From a checkpoint of a small transformer trained on Wikipedia.
Size: 9 layers, width 512, 8 heads of 64, MLP 1792 ReLU, vocabulary 8192, 30.5M parameters.
Architecture: LayerNorm before each block, learned positions, biases, tied embeddings.
Training: 1529M tokens, 5833 steps.
Each number is 128 + 24 x the weight over its row's rms, rounded and kept within 0 to 255. Layers, rows and columns count from 0. Numbers have three digits each. The size before them is the row's rms in percent of the matrix's.

# down: layer 2 MLP down (transposed), 1792x512, rms 0.0209, rows 683-707, columns 128-255
# up: layer 2 MLP up, 1792x512, rms 0.028, rows 684-707, columns 128-255
down683 103:153169142152133138139109153094130138151143136168131108155131140150148118108139133128106146137132112165136114104116120121131145173087079137129107140121142126131165123124115099107111141127147129107143135134149151131105120151088136117146130124080132183119105129160111074156111121179128118137101155173102137128116140121125155108143115118113164070121162099127128162111112138124140141109132
up684 089:116122111131132128147194093198115075134134105157134110139139135103171081127107155141123166123122095123118129134121135147139164123136094131114158157111099133171140081084123151145140106137140139095106177185143160144107131127111134098138135168129109114115114144120155059162125138163144147138142110109114117090153113138146104135121136129129113113122084078106154116111162154126118161134128
down684 095:132139109112130119152154109162150171152125148095170130100147075109118122103142112127149151112086118118169109140125122144140142128169100128110140153171188140168148144128111097107138165145118094102098129084113142114114102135153155150133113118156181080142113126133071138128097128124141130095127141168164116143094136070093093105155150093121126125104113115085130152117132129138173136112168
up685 094:118171133114120117097156144090156145108129139099161143148147104122142133124141142082132113157156148101113164121102096101146111107158146156156132122157138109153145058131097112119104104142157148124147179147138158114132116204114136118128060088114066139152124114132128177133103092165133137106136099098092169129111135096149115110114138141104148162122090115084108058150136148138136144121160
down685 087:128155128162156101137125146155124150072113096140109132103166078133121142106115121146160116149102145124142138162139137150140125149139145125137140138087125135165133135159183106139138096110111151149090115088135145163096109151106128138158162146142173107140109143120103108114117155149125173128190133146133097111173118126141121147135080113185123104116157106108132172081129135151150120116097
up686 106:177172127117175105169130127128147111100142174141114155142155121099146123123139116131171138139097123113098130120138092110110151146140132151134158187154131147120138104126162113132129079144121133106113123119131108108139158135127121140134114068119157124127132088124113169139113148109153132111086078169141125170103172120116120152082159114144131133103135114201101101064101172105117101120152
down686 107:109143160149122114094135093130183146117154110135101138109151130155106113150148097137098097107151118133089152145096135112106117126133108137140153094130126111115121147102150181132131140131098134151159154158125105101164141152118166152178125105105076160136140143121120112130161131159121169104138106097082171091091111114113139108173157137154121139130163100141140110133117140113124164133102
up687 099:135099106091122112151086142084152101125131139118088112126115175122139119120138072114102121116109183161079153136153109185132101121166117149123103120130144103154141106112151101111135157085118116155118146156136176090157131138144100147114124120095143116096143133145113121114136138125124109136131152160139127113145110161134141158134051155132134132083171139120081156150131146129144121137140
down687 096:128130118151118174141128153157130093081102146129129142128109156059131134135112126103109162087131115169170116064130157100137103121105131118150135117123147143120119111142144130105174088126112114111159136154135127094078120124114211118144158145168119140125161144104139104148089088113115121125087142161147137150137106121189120157156114141128063113153143116123138101109133115161150144150128
up688 095:145138066126121095103160110118151107097098120116091141164171141122121138110190143114120128124125118132144072108132147141089106140136124146127112161128157144059152138132137160130112165120124143090161168106105139151119100151128104128115104136133116144121131091115138134155120125153106142119152123173107123127194136128089194127099153148128132108101093105125133132078125167123075145105158
down688 093:133161127148148150129117122157146153137126133103112119170125102178120135127108145169136160132146119070130072091094116134154099108122143155094121129142105118159126136140142141177116105117069135145103147139107153145104073137135163150149149204118164108156104147104145115129124121138093140098129120106096136148126153147123074127128077139101111089145175126142137134170151132163147116166104
up689 099:160117109171085123130155144158133098138131150125137105115155150115130083136134094131150119179132134133105137108165157116096090108115094155132109141131125110106112110105102144090120143102114142100117141124109157141100097152113130124114109062119118117119121137102103129151105158145143136120169159131078155134151117127091113084119130138135138117155112133193155122167096129123125104125103
down689 095:101131145078141108118151134115083146072125114144158110155100101168108127131099129115117107083135181122102115145109117138109125128159102148127167133114101130118125111108126143112130122108159134114078167109133115120119176125106097086158126125138109148131122108086136103131167085151098130130193169099120139124168136123119130112149132152146054111114168124103095150090104147132137123156182
up690 106:122097166074107113124128167098123124157156127116139139171096143120113109115140182119158153124125131145119105147132126092062093091115094105119126161148056135151151116085150110165122120119122167170105142131161157097143148117116140138120112149137117116098128114084118125133127095121161112141163091148112148132131151119148165143161110154136124071144094169128115099136124132132140132144139
down690 106:121161115170105144116101150142069145110139139099111148102121090084131119113135147121133123149135092122129143173142137186170165129103165150135140108136202118100132160096097160103123141156129114151107070113124101125125114153101124163130172110145174160119111114136107132126140128132157133107095137124131143118109116174119150131105130107128131170127096111114152120158151137113138085123155
up691 096:108135185106126118117118121163092148110115085124142092144134159120126107122139091088133139105132094119125116124141108144126134123102161198128137134136127151115148143161082178121104117075092130149121099159107143143102124146137162126140142118148141143114125114141130155127105139166093145127146139122133136140172095125134158112126162122098134104060158099141100094116161114157066132146128
down691 094:105139112108120091109154082116128127121086109123120121120172167135082130127194133107079136149152145114081206128086122125150106135172151114113126126157121157121173151121183110148134179148123102163091146141100109148120150165143137134120126119145119100174107109152128101153124136150150162144164139165086126100120134104129074100119126142132161163131042152130106133105114140144162101106120
up692 099:089141147097147145125080082150137118156106133161110080112149131095107138085124128116104140115145147131139110134148126139146155115139122138168149102131098109165148095137147121158172126110116185118099137113128096132115131138126139119088151128129122109159115129145138094129110153161112153124084111096126148128138141160136128134119101140099167148117147097112146087128151123114111121134097
down692 092:126144136129144131137137138107132128131167142114148142156140142081165120136115117162153142120140119144117121124142123106102106187151176126145133135177142152128133109165119174093174104093158133115136163163133128127115153144134194132127110147078134123104149120120129135136180086123127120126109109111189159097151157168154111113133126162096103108156140179115133131144120070142128167135117
up693 113:130138168170161116141130120093161145096114117134130133122092135090136133147162130123135140134154093102094154133104123128133102145179085163135104143128121119163122139127105110156127140088116086115109137144156143129174104146122139120149076097120111121124142126110108117095185132161071123157124142138114138147137127146150142155115124159193136100112157095128129144096111165091108122122157
down693 112:137131110134152128150134145122118055083126140067127120150138099116127087182116138117156158128082124129158123129155135136107131154090127142125115139112161146108137136097104163134139079144114137128106206134137126133131154127157110118139138154113128124129148108166122101126090179110110100173136070130148116121127157118120139139154168147176128124116066120180131111110120126108180124141126
up694 096:132147079151132122117095134153150141117159118120140107136133162132142113128128094132161129111121116083115134123087070137125113102113112125123156173116104125112135148111138137171116137156140141092132128126171123105125113141126148128132137089123134130098136096120107119140126112116141120111116145147109171094137152167121124086131157171121125143131119185146148114152175134132160123106124
down694 094:103150169145113122110097156133152144159124108101129135112143102082094136136110111127105147132106114174088132168146165161112124116121136100143101112123129145176176109113131080109115116113113098148154158123139149114122146141153147124118147103140108114115145155161110113127122137138138113172100125123147080186072114167130157151132121078138133106125135100132082128131174149143081149131142
up695 103:122107153128132109143116142094133118121103151144108128098139165121113134143151123110144159170133099135146129178114152110135125120167134139120136109139135129123135137118133132141153130135090198105132123102174127105121131139115139115125120095103060122117126148122095108135160106112108177129108131089136140099142144087142125104167077139183135124111146144079139133143172149151104182126103
down695 102:128119155126113107159096098111104119164133161083115120158111133106146205111097113149111165127118170132161118118091141180121119138081096107100137153120087121145142140136143131177117141099122120126088115152152127134161127126099106154127131103139106099143118101095107151126104130159121114109152122187127161139100118150125146124154118116181152139114095171159154133097104138099110093132167
up696 106:091146100138142095123135153127105130156079129111208133079159145106099119146101111117104135191125116132100130109153142159118098160117099173131152083113123085174125111107166109120158160108142155163155185150134063115141111145124129106091115119105154116077160085139122109137140149118127124103157124146095109158172122120128092072095149125161147147135115103145092103129124126107132118120116
down696 119:124085137122110121124126168137138133082135143084101110171100117127140103152109132128115117117095104117111121139179124115096148083154169175136136114135190163096151126102141132118154086156108133111146146090141178115105144136123128109149126161111135123141131133116144080112090098137114153110108098127112115103114148100109124153121095166140171144076128087118157119101121134117118115104046
up697 094:148146143136093161143160150172120141139158126128170104130142146096131107100182136147181134136152151148115190159130154135069150124125137112117128145097121120070150109139147158121087151157082163055117165119134143135099137141156127132158126152126100114148115103106137141111097141124113135131158151073147138118180155138130160142108103156120125126114131137116071120132124136151163084129115
down697 090:115150112135145102150072131138203124172103120164145118138126133149147155082122115164113137094148127102141099138141141136141147106158154129156124112099140154151099093127127117136141097133152148154175147077145144101090139166085128118085175147134150154103124127131111135088130124144127130103108131103170141164144109117119145121160068125135087119151127062172129102150135112144139143143137
up698 102:159118168165128133118110091123111094146153099135131110127148109111128069121131155119131114134128139109125128160123095101133121132154114168146128144137116142091128109105099124152093073126117168124138135119147134085154160145095155120118132151114113120134120106138131118126123156131158104109126099114099129120101102162125133164078124137129151120149161113117166131126131197136123114139154
down698 112:119103140102120108156127138217124075145146108137146115154065168141141161138165145132161101121154135123106136156146119154065127098107115100116144138124134139101130182167171173110163131138101143122098160125113121119125142071160143109108136160148134101130145109167156121125112146132133143095084127074115129113123144105158103177127121156146128152151143145115144161152116137127126173141123
up699 100:151136105138101105120159078161103130129106116138131115135136119106123144146099099101129158120127108131099115148119098134127128122119141139148162090143137118185128134139121119149151130109102140161105086127161106126112132130158130115103110116128107148129142103139111150112127168133146157166100157110120151111119105081214163127146105108163136145128085117118150105166119100093138119139133
down699 095:118161151127132150092164131099107129145121141127066135141135111116128126093089091127154146165137129160171119106102174151146113139138110146111169162109145119143114113129101167104137126116088163145112116151124136095137093138119139124159132134128133101128132124101110121122083097116149103085135109150109159140168109110119113124143138141125083132144143099106143181097151209128161104133140
up700 106:125150128143143133106133134124126105110141153139106146144133144136110154141135129086108119163160178095164192057166130147103142126114144096121124147105182108101132067126118101158145127143146127128127106109169111141106102138091115136143132091105076119082124070148117114177108117145112134115100158117095123154170142132130128104126150157137139143170142153178105051101097145125124100128135
down700 112:130118157154131098110090148190100104146134105132122123135103098093148092100105111155116124116121127128135085144126119138173093069150091124124149128121158094157092150159168103131123158129158124119103178172116155120135148113163163103138131132124118123115155103137122128131122112132089146107125127149139117147102126132167139158209125118195146150120158116131160092117164168132124154150122
up701 102:156166117144087122094125129144138119134107104122154108104139143115149122109121098093102148180142131115179136105088145147116157095096134123136109118085128085157142105137136084133138103132109120104118164127161144144137149082092172137143139137121140164164121103160124090134141176114162118136143087143099129175120101116102137109117127121106136109147126068167137125126104141117144137114141
down701 102:150133106096159162153144095107120128147077156131063121147145126129147164125082132114085113146157105165136121089178136150123116135114138157103160124138128112146149096131134168121151183130154161115136094139153131123097105146121128125112127125125153104155139113109114093122124129113133148157135142159135100164126124156146121089135112175187147122133125113109130113112136110124133140135158
up702 097:104124105106160105114148133097100135142066126111121107159108177148125164130115126094116129131137143138124111099106178164138141139140106121133118133147090164125136143102126108110145118121155160146159095114106097117148174091113124136120132092094150116108153100148070115061182110105119141126107122160134142148138141138141107081179141152151139120089157095150071109123114162121147081141129
down702 095:136122133149087151109111150113154151104148105142131122090135135145153139143168183123155116107138085116104128136127118147154145117111126087133151100090133135119129120109129108120134114133129136134120103087131129150121129119106127122145143153172117098096151137137137123145153085137106138102135169104138148107113122132143129130144115140161086152118089117114113117166145116102163117131157
up703 098:119107096150119152108138122134090136165120098096108098169149154126121122116150097098137133104156138088123163126129158121097151128114134111134098119118088137175133100132103102117097149160092142113130151115156088162087130147119191129097097098111120125143108111134133113147185128134112120168110128136158134141136086134130149133144116093094168116148170133109113145133149152121111159143121
down703 098:144175136139131102159092108083183098090165139114130138118147152132156120127133142118115120115127139067119109162143098138127140130082091169117131155128127121155131137106185117127128112155142135151131153106159114114102121118124155135132075115123128082143167153098118155149131132162113162128137123095148137089113138130126126125148121099186120118107077073170085086128162146141084173131112
up704 103:103107110136126126118131169161117108134123149102103163103215161113147133172181103128055128094147151146110111120153098129096118151159107103158130143115130155135142107094126119121130113116149113119146159124168116116110142150125127089089127113121183104104132097119135137103165128108146114114094126138099176164154162102131082153156140108179138151112138139094140111135085125091118105131113
down704 100:069117125143135120116136113095141180140123149118162108116108133127127173108112161094135106140122147116124181142076168147135146138113127134113136155157143109120138119144140145125124133152073136130107126128135180127120106106132151152105165110120120104133097137161143153133162135093149098158163118151125129125182115103093161165111178119131126117124139100125112126140120151146121097126132
up705 109:132144084098090145103099112128104124146095121098149094118157159099103098134142119116103140198122125072102138125114105148081123157114129145139080108129114115120133131120137100158130112088097156131119134061108116089081133124105148129084118134085143084133129117138135153126129138135139132152097112104166143131161090132159139096185049116145147130130123153139124117144135141109133128150105
down705 120:124099147124137141115114111089132162118120101087128161137135128117143164109129096128128117105129168135160119098103131165151097096151117086152119158114131144105117115116155066147118153118102140111150152141127104146122143160102124122119104117107106146088143082085107135110107122122133130100174144133110129122132146142111140080160179081137180130129114106127150130114104129124086106136121
up706 097:123097097098080147099121163100123100101070135097126115130117163125100108131129123133128120119104129118140134150128128134134094128142114138135092139094091114144118104064140125131143155103117199125103198099168153102131136133110166152121117111130129133107138139136109099138135129156124095150140134167122161145141119091116148109117058124124123139097145171136120168101091166111082124136114
down706 096:073126124117132152125178102169097156113105093130131115129157119144095114105129097160135125150165143118094108128142150164118165063076078139106128138138131132148115094151149119148126114070134129126084131169127102093115142133119116120106126169155141131109103128110169135121125185113107134070144105122139120125126090126126120127140139133116055146106102151111075158104128132124122150133102
up707 107:153111088145073105121142141139085119091120114137183130116136113113133128087100124116125130202119166080115147120115129145123152156187158151137096118142173136139116129122080096151137138146157157175134101128135137122154143135133143094090141134124166128118115126102116152091145107129114103146118125100111172145112145123130111116119079110116137157124121157095106091064120155131143181154110
down707 116:161161110099111072106101123157125117140099114100135111101109121100130120126072120123101099154128117134125123143075123099139162147145121149148094183153103162103117108159136104120122134076107127135149194090133150171151122127152105152120121105147127136113088123115101145157133130094102145116128129109121152146118089140153098146115117111115162167148113093099130083123117139123155118147114